Each number is 500 + 40 x the weight over its row's rms, rounded and kept within 0 to 999. Layers, rows and columns count from 0. Numbers have three digits each. The size before them is the row's rms in percent of the matrix's.

# layer 9 MLP down (transposed), 2304x384, rms 0.0467, rows 2015-2048, columns 96-191
096:500501432493503498504569522509481534564518496519510476480504513489487547546533470449544548561524563514462461477506434514558487439482439430495480524501517487529465478491480562532504515525494502444579521426466509548500496480482493484499421480510467586529452492499450528489468437498458522516
098:482478560464537506493467477607507433442466518581492483440525581475541457527559515505478483490480425507537492419440471610504479525512417479510489449522486483506477502468478545493489531455505441550588546502473487507471528480513563509497462467497501524517505500448534476533483575482478489480
099:470435432510564510558487454532519409508507519423530548547497510503424465468481490503550486544503571548491568512509495495537433543446455449418518449482468547514455512557523499469499490531460479466530527505567538487547504451545490456484456498482503458530548465493516447467403469466477490458
110:508491469502506548540474509442536583459471486446434464471529481435492449466612473557481507520490515572444603509539541566525510498489554507564478427520522494498502506459444516588583496487519522530515547452502544496541528518505495473521507525468567565510458455516513524503486555502476544458
091:468478443516505502516516564561514492527485460490499601538468530481539505499451452411447576476477529505449476474466499452519542470436474393531556529469456447477475488486471462551508529512529491491498439449581489489548496557576526487496516490510480466580546482498486573431554536467544457500
112:459537514526538483523500514495527492490481508575553519401504507529542529511570524504477531498550484448487462477475523478450550522496456476497597491482503512463483413462431498608537463515447479483500485556488498489559482539509417480515528528514429560468471533442515489474483492529473467462
101:493480499525457506399481501474474511525481468495447473470505503473540575468457468524444499480531428534522470572464478438522507493481549577539552502478476469450492530554443491500427534550511536546575479523516504555528523528490547467462491497457522527524517492540499553463486421494485607522
104:513496553526515471556486529440538530516430498503513474464485535469606473443552478511445476473515445453565544453507575452400479542432481465480472470511589492523497475590531527540491502497468534506471535534449559489535528449482551462458543525501480514566498538474482457535535557569565513572
101:529506498528421454477491511465444520563506537468472515483536471482444416523546527466463547531492544417444447583488457500539537393505495554518489519471455467529428518480555518531517539534471491428532542593518474420571492533523554542514471467494524517596497513462542513470533464443439531389
097:504473541559505463452494466495545494498521587513498437491439535487393422499445488581475468567481526542580510529433514501480425441467474534483526521573566525594420549548490461460526447482522437481481486476441526473445478482514439488474460535540508532455553533478486550626441521478546508471
097:517526506525571532472500627560491549452546469504530506513558516509492480443485503529545559461450473440503480514496486455465464531497550433609538471445433516518497526470496472582490567532490429450520491512493448533588456524592469506456446475537554485520531504543511531488531511509494495448
115:493518512496441510490475471423517504537417512490440460525503467539356516460522512536530523473443515482468475519515515458489514453516486501495501532501536481498521556496532598475526494528574449499501510545560487427479455486476463446489526447439504577512526525487467518518488514503473464474
039:460564530535501535585435481484515460473494487541535474400470392501509516416480469499534464500515463532497459545441437410532498512491520487476541536511488470515507467522446518448526470490461569528492508468478505502433537512460511479530513443509523517518471495481511484449500556544462491490
104:548491489541480462484465518492446532522503559492497474424503541482509505491460491480444497522537542495495515394516447454600517509503482529452532544450575487564553512539434514516490538479519451528487470466441544535475412542507510412494463513511469517535551460403577494564549487483518554502
103:466528536483506570517477559443479510518574531542526475482443528427496426495490506516503458542536501469492518479505565479398507496583490499491505545535487491502462477355469546503490415470530476517486499513444568520573443530502498478552499493504496513556464473555446449432433446539498584489
097:454500434620441528496513449437588498549546449454495468465511490469433510513483469470512494490449465542457497455531543494533464513522522558516497457467476521555510515505498420497508498528484496523558485486571480490508476502449472546511460471420494534499492515492419512488527441504525493468
100:451444424494411455437527490412465462470523577442480462537445481414556517505524527437516521563444492547556423522551553577522462522458546479469529536488482546553555498579579460520488502490484508463506491505471502475549530519447514540526510554458551496454530506432511461460555497558535478546
096:518457471516504500584580465550504507414502457500471527542431455536586539565575527461442472475580557516493513491511550497509441477482499542506450461557532478506490549428497467505464542533495597497621545508510449489423489497513437531543542517521506556423479479544531611490481499492450472514
110:524456482531508464525503501542477456492464476536446569538503549506492485484510487443460539508505497484572502567465487519546490505475521552439550550532577436522464556476486599524504503434464452475522505532552549409568569553538485438487496522531449514549461438563587453508401492492524397476
089:434482547529509531489463528558520499554535462542519459463467501448507526461507515494474520512551542470597490552553567496491452528529469527511473491412423447466483509554433478569552493490531543458498473481422508450501525556480473536560547465515478561480483509454453510497403514538488471511
110:449430543450509472465502545466535468510519450486495441449542531502509532511505500515527522463588479503479537466559521469474470506538507588486475477450537428378543518576494532468559547526501425465479497387597470456454539463478467523453555528516533541552596433492519453499470432518537484444
088:481483560475470554450517582514503451493511545489485503465543488506524439432546534481581565504459423530457499561637532503484505505513445474419503518439464520438467448439525601517515490493526490503467478533478458555501449503450462468455527468433501454431468494487534477483533425487501502427
092:503571556519481450558504501517521553496495534494377471459497457456500452461524598428525497518521453479556490468469529544448488487483534534540533523454515482502478423451464455621485533457515491538491515535486479505476520509477634460497504395500475463546473407459470511534477508518580562511
117:539450480482502441493492496474545476564492489511540504514480456538494500537526412510529508501494472523491512536511430481477498479459584497537459536505538542502416489415437509449486523546448561520444501412427550528511457443446509458500537419472472565471483468508490482538549554518494471520
105:445503516422434528502528520463487534493532506466481477485502511517438457507505576552496472515452507478557496551503515545513435492497541440603525558454463519555456444528549484437515540514449532516481492498474503507531436503492497475434582474518487524445506493495450506499414540467578492466
117:496459498478540467553480519483543533444454409594500483481496455485503472482542513570454515516502479485531478481501487488539496540526489550511509439572404506432481463469484466488561512553458443549456469566519488487534434512517471551525542531486463510463514506512462521564530443538500528601
093:569502510498507532484484520550500531553458515441480428538508497449511499491473449477444514527500512548453526446504497467529538562514532479523484579549573468549527492510479471466519548414489537543527474487543514526498411470575536486500538495477533561513478480479493526512512424544477531458
099:480540515535503495462515506444441453503529501507504506503530559466459473550557563515435496538544544478479395545423509492550506497521478494519474558515520500547502494542440444426513469493606560567475433474508491505455521536523556519551462535501474493506533523522475461528473400472487537442
101:506538499432521437536554555443618489441547574456506514499501449592455499461498467516508543481428500536528475462479459500466437485519485508448454518479453457542503521530555464488482460564534479530534474525471524399441470494537466494495483555527514564470493570525500535549410468619607489558
109:518591541502588542488530534515501466469544513543528524509540451456584551471471501480522517551523523490528517479509455528559487539525469473530491472522405532530514517490421554492444544517480455470449505446495499474499505471502538474536498486513480487531468574549531536510484540419566544523
094:453469475415468450528478499457539545478548456549457516435515504550554453485521453469495528523510554540529481502491516538448484543590516391572511486464490503575536474575503471545581513506525488509557511469547543479500479491515501470479420428511464563470467434493447482417447464484414477556
098:508488425472549505524481416582512522548518550461493476472559535433472591457484516509511497458555550478445441575498495542442528522489445544533475513519454527405481519501518566484448528406540546475522524509440541494542532475552524524536551513494571521487572446422500520511471455528522457488
106:490516545509539573496490570485505517495524571429500534494471502497448540478458451537501467511556488510453477481503512504482461573561470423501479485418431505479473438475544485530464415520528499493422400443510523492501542491514489442502591464481521516527523473522506552560492529490412574537
112:547494464546537461560523487460519498507469556487567516456478509427570442484497531489591496463498483453565542542510461464486537517497528520494505526485481548513460497505507484502514479576469452543418490581503520546564484501436465533461542460465526513474580517525515462513502500555576474466
# layer 9 MLP up, 2304x384, rms 0.0492, rows 2016-2049, columns 96-191
097:564519495415588458497475540562491505471465495484469564514469490411535488501481572463466540529492485535498474492533401555554484486580525492479499522463464486569490550443530495548466499583501501547461539498475479526545539512483427561575561526545473511514506476440533535461493439433484551548
095:480519496459526446550502531526524502536537584441479508609484518533572537486519521423531474434439502481489431535514490536492602555484510461501402463568475488564481514553501456529492486454471521513474454505442498465605522504540426495515458508537468477536483545498535516511518423480554479485
112:453477473540476536492480458492486511531494510485520475478548506499544525468525511493483516454457575553517458451524466515459477499538439430484535494519481489524453512443487516475551531405522478543546479490473567496483499545504470513448462495544477493561536487546522543469523465539501564492
091:530530468421425465561561467502453538480571481491558475476498458497473533580470501499486477541529564488471492481612468531454511514532464507510448531513475487493559569480540552536468531525504428439569519462519459514466458528460476482512517442457514460483452494465511486422530531500484491526
116:515502475480518526546490526507536516499493542476488570514502441493519526498478541464482526521465453474460507469494388500477571564544514471411486540571505469523469382527448543485493563520522503536513495550483423492521451507463468507492538451504512510552493469484477587489513523504511598531
103:532568484529517489551518456530457442466493506527516443516497538493547553416432496473438510503503507503460598542578488502487547553564447528538481470529511540465554447537474502503455500560546487521544482507489477527467459469401457489487510507496447523501505632508530573520464516508493544470
104:483529520463542469551537452569550536487436513490512457515487571476596551463464458454474578569533517512481518455505538454571497493464513428461524530497462553473533561444487456504465560534573492525523447512577530471451437522462491529544471445522479482487518558525555410519534546499522551532
099:446469483491520477575497464525571513554489495486516493450466505556488604456480436496468506488489487460515513567443413528501467547528456458435494480571525511458554500450541468446476492473535452498511445525456479471496461468545437510534450442459487473493544539495529482472541548470551503497
092:475524558441557521521536510540495529446548486495532530591462471508535522507492538493466458550517535528493496516546456521578505489489465533479487556482510530478547502486508541514506484515520496491549484420504448500485505497525399503546479499520449489474558481545521439450522459463526469527
096:515528465485505546452541374555572604437456537473506531517486509538507560465497474498429547465523469481492459467519490524530508520500506398534503498487548553462474543464528472456512426497506570480421498502556505519444491474462461525486546484559452425532525494513463521457544477536538515499
118:460464512453528526587506500502536474538472499451495505448496455589460536455489555448505513493462494465478524504514532507531542535496482515409468560541427457530525459440514541455552514500530572592453511553515461539510457493478398489496554484551441490581524453502498453475554461514520526458
051:473493511518536459536521469522524503468524545451505516519507479493565508476432503451459514489458601470426487553478490523505517486532473473494506464532460500506489489477492437445535511439544481545508437430448363536519516513579482519558475450536503469524574496578512452449624415543481603487
107:609546474456481452527535502507508542534498540466428512549454443532550494517472495459520561436452524487537485459502504470498481494514528471522517537598493443524477435468525508480580548535466486506556494470462516496573563545472479469531498447503545494518511454549424424469494502522531466472
102:526508533462465408497495567537523551483527559503481445585516480549473582480523427503548503484496485478464528480515483534491496462578535520492468454450493440554502467458482501448472470501534477516502513548459467497522548482431470473488566499471518469497477530497513471482564511447462596470
102:545583517497529468519542473507533512540556497525522556461582575460461535481444523503543451535464524495449514604550522582476482540513500545536563501498465539459491515544468470461503432534562533455450468433496476602560448528560513491527508540552496405471506492522554497466540500392548510444
094:482499509476478460538603418461484510531502536466411491492482473537507581441520522475519474533520554506505477469544491574533463472469457427520434582536506482495449437537503515530480525430554565569467453468472442471545488493451456546499478425522520492569604509489452551475497504550496567509
098:519505516440527463519501486480506504495505482534531546526518520506532471492525449547503523556467529561430562576518495498466504540546541584528488494495488511488478534487474543439538540461510515517558484531437483507556569471495501513542475501527506375506534438533547533514499503504545527521
110:500533529527548518508473443512498527438525505561495490483532540527625530469449493458440532444533508461532517554512505467567503528484446470411508615551497526546470513486446500443438458553459565507520447501489477483553535501521471522476545505516444481515494531494417522464510447465546463532
091:477531529528460494496546480487523441485483496504447519424582441501502540468490472548461603582442540552480494480484426478546508540528509450458519504560459503539549490552552453466570503510465490539470474532462468507554552482482526533452480437501476518515524463477549486413609442528554552526
109:520527586492520460426442568458494583509539467477474506472452525510521545518482511585457499521545511466488552495521507472528483484545507489484506564531444481482518434505455548415542590566497470526527494432450501488549550556514470556518609471497491471502462493490473453513549456499597512521
090:490555440483543461548536475419526546524515566505535540509426456523480478466532490562436530516470519506532496527473434535485463493492513516558484509524465532549470476504478461464520539443558547562522475405349484454533504468496481550453461502555533466538555486512487543457498564486625534514
091:545474548484476448566513515532496603457489473507444494514489539426526506379473584473570506464483482496500428517448525496520449542588493479507462554561518429500529482523508532470479606495504502550491518462511490486453490503495499476485515546509502452535549499542575462490511520513558532486
115:443544496507418413517464485535454509492466506518498520479511523539531533536469512554489477477497543528458446539501453487522502532500494475526541547489533472517539457480447450477455531477541516496422454542500461512509521520520493535506510559511551527558515491482523431536531465444481473544
103:444509553468429477548503542474484515556450446485464535460465469570478521473481571510551527514503480491534517523498538542603500528518470494516437566499508433556394492483520530597560503565437462481426509566490479468537572517513411546583512491538515484520610492515521507522493498536493555606
122:516515537429498433552580509468472495455510524479466589526470487540465531529454492454413503502534477453439516493441504488488509552484511469477440531573444485514409506447531535460546577538475507527517506451514478450549531502545492479543483473534553448463564481416441497378517447419526506510
095:561503483515458448449532487392470505466504547507493600551486516451533533526498531494431439613493509507515467575542473546474544523554451494490410495518482522560483461492517506562480526512520442531469521431480497505475496497499506608469467491505504443542517526467480490502546538491526553528
099:476525530476494499469569478420459431549454489507464579591503492461536486491490495448461552530548573504445519514583495473507476564543533512500476508581529490514521543422472512518540533482528462542493490514440440553506510483578479523495450514495544522491549568486547599491508533549441515512
100:484551461528518502547462479482596442514524568409556498491449475512525511420473585468497487488455469502521473481529473513552476532524461527502437552526494466537516518449441512467472552582553562502501511475494526569486519494489488505501486481563429499520484500484511450497447498550581537502
108:454524524526514449559535468482547437520498457526470495463528451528459552510479514499557497501516505481458500506482496521440499565527437455502492524506549520466473450593526468405451546419561524539526520462557425493474524515438493553494473487490464476537538511433498477499517487485568523568
094:474480478507487424574445508531502487518522519489507498478462446538512552465527461499483525479544492479494485512489496529513521512506518513521487486496508482533428428579540511514526513454552500526558447534448498474513534497490450469500477562524515444516561522477448538427515458491490525404
095:559517457447524492400456495459499491490450561597515499499441533439541517452543490470467524472492492412529500548585535554527474522489422500466477443545531478528538553457493481481589481430506474501452515432534439529484525446492438534593553393453480515446512539491531487535497522425528544571
108:453515513503524500585472496475587476502459494532480498520472481593550565401468503444538459424448520470494480533539449480511550469466533444499503529489493506527487476522539468502517507460502479509391494540446530497534496468489470476500507481517485453546485515541575429442522472525473601546
113:514498509504556464444537533482629505545599514525481507483439556483533535521562522516483475428468570531548459536521522483482533500506508549438506507537455547472491507534487476474530479437522490490481503453503492462537530477437431534483581431476493514548484528464472559539541455469528537537
104:568448591469443562529499502508514493565473487446491426504418543560478542496554474533509499546461534469559483547561446457495488499533484484508508514457545530482476475505449424497439485474522527570469487561522469485528568572484450565472474449509524508582530596485503479509485473453501501513